Each number is 128 + 32 x the weight over its row's rms, rounded and kept within 0 to 255. Layers, rows and columns count from 0. Numbers have three digits each. The size before them is the row's rms in percent of the matrix's.

# layer 19 attention output (transposed), 128x160, rms 0.294, rows 17-57, columns 80-159
119:138054172112097120110151178154078139085106091103123123154129109117139126131174109115183162109087114170098118178090134123104104132091118096123081202180138152097179174146166152163160118205168128157107098186106126051137131118158129123120134182
118:079182117185142135170156148095142203150104106103123117152126118110099135132170126099164131170140094099099140137153144147129119173132089158123072089141082158136077139115106093156082150170111120167144107173143182120139151121138132118106132062
114:062061148125151108098121095084162119159096111086092140143162085104123151102058125098127132127125086152071120143097117171141170148084147205141165138064100163090149180103191167122141079163099115104130143143146146058112137108150134049136150109
113:190080128136158142088118134170083205110130128122098100217092148077206143137100080124125153198124162093105089161126166136105131144169142145077099086103100102186148152113101105131158120119104112110090141129118141150140182151125142102091180158
110:175160181091118146127075119140093096145102128137165139137040133113131118092080144181133203088106151155107157113205150155112111170134127095169116181108107165076104141134101061142119091112133140162114153137064119113114098103153144149108130104
114:111097145104141112118170147144176079164106154113086140135121216163168135128159146099126089136110166114061142086132109230133071121140065077112178166116114160119154150132125181113131136109116156140101137087077152170173170133150077129128108169
116:059144152150130121196111107177155127109102125121146170151124107134182098076128164150125075113192117184098162167167172108036182138093096135168077070128099081109166088153178150161125080184126143130090131118113122087093138123158103131108186155
115:143106090102158105167128096146173147143138144125157118131148139145139176135156143124122156070145112156127082119122101097123198127063106119136134151167130108147113141054152107149104126147199162136113134135106101074157177051128113062161145143
108:159105124117092107078136104152130122155145121088129167122131098125107109150144189106125113150095216109098087109097180152110163123110169120111161111111138090149132103150130135142111173139128089156173186161080112082130167127113118065146148172
125:115089155130118128063090143153081062123122118166079190105130105158171073179139107134133128103164145095110171138112144058125144126090140140068079155157128145149113090080135122106140164105131128128144185112159141144173101106109089118162104108
114:167148125100155123164107156135118137106108092154078123054101098110139132135178147178109185105104108113130154155194171187111132139110063077118152092152103148115080076083163124148141139184085197100141117117106138120157182162077126160111112162
113:119133153086184082096134136155055086120069201100109115091104124080159118128193154188141133178184136121129133099095127154166138129110142166129143112126184155126141167153114089152099088135129091087178120124122106188128126108144101084136145132
120:136170105139087156117157118182155148134184152096167116116143141163130102114102165134122094127074106169097098160137133109120199136168115106115152150153084096154116147151095143054108154116119106109156087138166097128137101124103102191130105069
119:135131169054085129099088108105085191141102112182113146162101138095114188140167120118139154104136131170119069110121128104104147132172084168186141162193176106125127096136176170144127085167167138112140110080118145161110119169121117127121085096
122:151095135091118135148151111187150089151059089105134170186139180099129095125096170141122113145111099184123106114119141110148094151125127118107142089065147101160141116144115170143091167114109108104153121141104074162102160132136184142146094111
114:078137099137121132165088102171126159100105136108096128132151125089148154135132160134091112126087120094186166129087133132207081065134146158173116131135150177142123130187098159170140108144112128145101145115168156120162084210145137129176142116
117:142122083134111184182103117100137089120096198114127110164135101146121107086107102132122147202130148142180096070140122154161127156124198109168126165173136126128095133131156142116118136097149091123148109048092079110172162125125148115103121136
111:095088142116141130144134148080176110162151102140118158083101141175179182193171119102140075108125147138125119184126141140078140112106180120147131159097079087151175187066170115121135121124055124042139068090132166127124125057160162080138195138
120:185152051131080150105076192173100114118121133131151119099093146146161097108115123089085126135069086180074171078157213144145131153149123093123155080148128074147103135090161116120151170135092098103141116167108204158123142122158147076090162151
116:133148171143131136089089139134158107194129210098141117084094171147082134120185098100150098091138148141129169085128139067130113060157172110180153089102173156136120126173114090132144179194160181128131111108155115154091126141120129084148171144
114:127135113079091093121143051160129142147170130115124157160135175153102191103150162209165118133133174133162152094161110143116089175096142086119129155107160179171148142131137162124193124126115124129180109117060181094162159133120149133168167133
112:087123143124084100133098183154116151117091138223083163135082150158129114114159110144067106159121177087093138069149076098131166155107078118129143112091085133137079157107139126150110103093188086090169136112216133109101108107144124186129215128
113:124143090140156128102170135142156073131152180179138139174103093092161079096125063107138117171118145140088120104164134097138111114112159171113068140118139143148137114141082118134114116103147155164165175167142149093160157162135119145157116091
114:143146119145107177146119133106119151169126100169145136172202159108143131105175140084139139091137107090097122113127106083091116156108132116152130180160118084116130142127080141140155109193149103121133131133084127127177111159063136100065138170
110:101139173052114129094122142133166130072203121133118152149167129121127132117176118065113109140154056101130111091107146095133107152153088140084054094118126133140092144089075170127127109169137092103128143071116149155106104141119168048132105153
121:083132131158157092178142095128153054134100105120125099113075115121137119051080160148124147138077166091125099118133106110155161147127138145185130150129111145081118098058145184147121139072156194147108107174136166151142141161128193106135191151
105:093018143091143142122122149097153174144116118113109201122108077090103125109162133127139144150089104102097160112112106146121134140151129109101130188178099114103150163115091152094160106100141096130121159139105132117071134148131158168117084124
118:091156060157141078149185193131124158126114107135129175163153131103115128196091133119102100091144086130128121116090140151116124171127093076142082069158162153082100153085119089086093098124148125107061098084136135107201144107144103175174167121
119:133126139179079112081174120083152148103153176158093130081066166144108134162112135063110105153134168151134145160151120112128133124084147072132076109147159154154164179112120107095133086171116147054163092143208112103058143150110137140152169179
116:160066131111157179164136140184161126161114108109063167127054166157046160100193130110137116119116126093110109091156134134095084113118096112114076160153139065135086153110151123049125130146145113151127064186130129174102084122125104176070141149
119:142119162172151126154131111158184168073160127123111106125089140060106077171093119085115126087141128102118095106124085109076153135138105115124123121113158178167118136110133139105071124166149121121143107142078089162153068188143119114165135077
126:135140127141102132123124065075165147123143098085130146175130122062189110133117157102050135162135127070121127124141090113157126089143080090088128105094091146147103220102164066135149155132132107107195098098104118168107139077088158137110098126
110:119136109161126136117086128108127147091074139088112114140114132120101080139115170117115077087123173097083086115113129098117169180163094115133113140095142125159140121124157180114125173109090159180163109075176130110073125075138185146158129128
108:161109168099096128168193121108159171150148122064135131122124120069114094135122159141039118116133170024130157075082161127137122066097139130148123122133142143111132112126128127131098112182176107129083147136144201072075130115174103164120052134
116:096127180141118157115125129114146103111086175117088139094193140159139087138111131139093152175110130097137088163083121069082153194094161151152171126104152134104078136036118144118133181137096154143114117126125093091207137164146092145129115133
120:146100132138135087189125139132201081154088163132127138115123049139123160119129092118173111125100182060121104126128123211128068186121134099105052154142131134168122104192072165136192133148133043183197141109125080146128087123142137072133135130
112:156203100055146124163108159016163168115117127140111141118145161175082168055083149090095137135126121091129155171063120151145183114044167047107143102102129142146162126180138083166163121161158111094137142118095143132133154104157119119134123111
114:116129144145120186115118118105175103155133156212070131117105116124116123118114172148117138138107189139190119128151136141139167131103111131086061120098151142136104107107150093096027115158141105080107070097153090159158146120157031117078171173
118:159123099121149069118127139136022112206122160146126109150134102154150121128116145127104147119133132113174089163084126144128173128179115125106095124033174144121142179086123100136162129162150176113166112098086069135132156159161125126045099141
124:125094208053112117187131152135113183130153082084109076178148177132091157068147205103172126109155153044102110170152163137178073172105125112115125067182143124139120081133143091098132198125137154079157097106144109075133080112163111145143137143
115:110097100129130129202074124102120162139128133158168150166095147164129129115153220154158149097124098139129156107085163103103114160135120148105130101123162109182085107153146103135127102123170161150176152134147078159133144091146148162173137151
# layer 19 attention value, 128x160, rms 0.31, rows 18-57, columns 80-159
113:122088035099162128177127085113077106082126087148090146145121077108190108105148142143181155124109136088124127123082108165158125121130190115119113199110097155124117144129138102119156127164109172151108066127107162174118148166177122157158108161
114:096096146135083172132202121118081098141130074140077210153092165165144143121156110139169155134165129128159105130132187133098120126118068145142137104136186135169107169131122167090158130130116116120143169150112166105144082116117125173173135149
111:152142105152084121176099127143135192173132186082109167160096090101173153138138149161097079068176086102092103121106148114096169125134092127164159175089149116142150139214146133076170151052088075116120105067120100170088087088106048175153098083
112:128176167180208083152167088152099085137088146181120134144168110077121120168093135089122131164137136111090123145112126141137172143103132123101150102142142113204147128098051177112142143128184125167161109110145142121112081171157131123177126128
111:140060131137092157154201088135084106095148118111091125132166021126096118116140094132103097081106097147162098190122163094160126178081159094106164106094148108116107099144159076173183115162104090124102090084128214162129126151151095100089100077
114:181159128073099153109144189135096133109097127096072173114093115119190158133079095082139138108095163107120128132166089104123120069078079120128096115110152191152087140058133136093078121100142152178113155113172143159095155163070188118073120105
117:120108131095158168116153166132091156137095105181160092094158088102112124138167126080171115174156130100177052178122116086191095110114180128119108108105140117165108136127151162101085125062107153162061122152140073126146115118083152151125127096
112:102095120179113074111129153131098143119123148094169148144113137125136118131194087119157088122129174173151097162173110142145133173121120150140077146155118141136076126218077163174140157146111124150109122183115139155100098118079159125050168159
119:098120118075108112114095056079117119152105158109150136105149069216117159126171155099082144117203137142105129164158099155150114107129145073111107074112136085193128141203107071149162114088141096120139136218121113127136145159193177140119180129
112:131165144164067122146155085194098082131120130154118176158173151139164118119125165120120072121131181148090088042139134119149097098148198221108082154153157123115117103086119125152145094096187125131139091094141113122133124118168158095067179158
119:184156167081151145096117076165108133118112059211121187144153099115121087144121139102154130119064131105123113146090156169144123145135156080093107110103114125077097153152097110174119110084149093140153112083100173128162093062128108115152159120
120:139148069094112116177160158105112106091148154118128090147149140109163126134120102101147100161117060159134168138112177127092078132071168154121168101143113136133170171146117086113058192147150091058169105153158115176114121116083122123154180149
115:130166113163161163154040135178172124161100147116162087200168170117130145120131134155114160149112132131092096180047176145099129064086076086090076123165135143164080087125171090121099159120116122074077215103098112188171137139153134154135095126
121:180135120129101071106122167074148151145121155146120135138141122116128102169113172102137150088094089083143130080164155175073107132063185134164136139117100184105068112149120122120159134130184163168151134108094170095163106071147138122133105117
110:104197103137121128126127134124096166111102134129174111136138082171091114101132100111173181145119134192151145125098087184134063117140118104176172114134145097116127089115086216151132179151088123152242176107103170167124109169102086182137132112
114:147139173132192115156178127121110102091099144128158117045149160099138126186161072168080086190093115133159078080140173109083123130082169081067133126147133119104086128087178147141140092133181081133181132170105112163115167069110090205126153151
113:127137146092101135091104140160082141155128149041162163123166136156114113134130119156156095096132155067184146150112128069165124149129121153126116177091125110217111116147078119142180147165169121128121159177123099129176165082123129148177099203
116:099115166110080111167097104073191137127130151134076137101166119036113069067179148136194106121144080152103040169150143116149101149100128178161155152137127141143164145114095130144118110103138143151124129104081141101147121141083157209123135104
116:100188085129137150075095089075120042114143170172138106123160132103158121119130056156086144133125148132089149188154082133132180185136068190157127190093110175130124153152132118163159106127153173095135112134075099104127166118077102140123097135
112:159127175145165102104137156110143160086099191153112116126124135146167128113157120101128114128127114109158153109107112116092165142124176169155182097164157127077082134143125114107108135147124140128108108063156098122134109111152116049120099072
108:134133137132139158173123080157135085150113144141152168132109135081157116090151138087107134130166172133174124110165120131094087130088084136136176172115143073088118121164137142148046177144144176117097040100088061098131106095185119083082103133
117:095134097089202162130112140167083212068115114146178095124124147142089171084133160165122126141166171158159133104148114101115162156080113107083170129082112124165123122121116128093110087134086084118129100127143137131160137143153098100127096139
114:078122132124107134109139163139104146101099143129089148134096110168092097173064125089158171173082126115129120066180183112114121131176113166128172115035136134183155087114132072190127096108104154087089160131125069152141092092158169179136093150
111:109165142164130094133115090090094149150124122121133092102115097147181115069145160094170168131150109102163153139107197135133120053135144095151122123095161111084121136125158173145193092113154113182168179152138111112128097100099143137117154173
116:109146149166087134090152144108123110126079143188167142101111136102089115147116160092120121123111127110110091119111102074171207112129161137119106067131125114188087116116152078161149218124116054114165138080050126109141113182112142121151147112
114:128072109118110137079087065142137133168161116081128109145110161117110148097120077145112112126112128144095109113126137086170091153081134104143118069106130132115165185178146186160159082166090115149141133102118127073128084176132125071149133117
117:110145145081182151127101096143145110050144101120117128133153141134148115144141146123164088120110032086089185146144108130137087097168122123198166169104134134226126119163147146079087132152142167158139166131120152139184129107115122131106120073
113:126173095149170101104104148196135124085130153113148134149135100192079115081123052142145088119161145093109162094182168133135130131159117158147137105127152125109168157112141141105064173106153126182138137141080115110099107070081136133141137139
111:173123093123128204100120165111153129124099127112077127107197089133153140132127093071095174114183145200088115095121188083159042133126180160124169112130138114111142158193134103124106082175157121109119113090085152173140126121118156100150152102
119:140085125178140130113154110145084153168121117190097122108142099109136173098076037149152109106166085127140162066101145199157149113105123102141119168145081077101152139098154108107086136131074131095122181134146163149228173107136191147092138107
116:104132154081161141074155144150161120119123111120180115070171144153149207113174171112133151101124080134140191129141149095110170147161198110159104149148127107118149111113134141118126157088121142116138099130148159127151126156054124188113121140
112:134127137084109129147127153099180159116143080129137091177094102166082126103188150089128128163125122109136127081072075087159131128138089157076091174117134180090102131146110097140132151209171146110103089166131130145158108133114157172053140128
112:165129122127149140126118137167126088140129118168109129124133155150089085147170134087173138084124131138169138163088111145144142172135221142125162116133130104128137084133142158163138104095117168152167102179150162179123160119050140119058128121
117:152114108138078197103129141120151134079106163139152152132125185187117122114071140095120130087175140033143068153153153097138118069124114145134085100195088116036108143145130138150141092124120123052178098129129153097116145098161188197120110125
119:153153092111168115105122123098118170087124169099129089111191158128073104127150177147164127110155142186093084086139071134137117167112109168150134108089176113123174106079101145194087133074084116099093106116141158165077143133147077140175082200
113:105146132156133127120116139192100083190145092104114111080135132071132072084144122173168117062166139137129104113146181123103061125170126174111112095088134179086104078123162104101108161084123138159143070188092106143118170159150118157177124119
117:160157170123150113095118143186147104133175133218153178162123153137168125101158124075114088111132134142124083092171132156099107156070084112098116176129113036128183105139084118143148140116149067142118180108162104121158082141080123161085051108
120:156098122156150139170136140206163126117137123136124137078143170084099117148154160154145104140138132142093162131102102111128151136120118112179096103178071147122134090168103093106163117137113072125145129158113066089122063060140166116112096111
122:187131119061080059112115139124137111152084126158112074141088139073141119138163173080109210161213133109141186122160153169095126177183121107175138119109142118136120122150148167163159154185102113145109106105111069195148157102115143151150081141
111:165189119203110128078131143182203127084076103067084133110100113131155148117070167102114140169108112168174100131179127164146109108141158136144132157095126095129170132156157132140186138102151119088086126096059097119120175156146138088153055152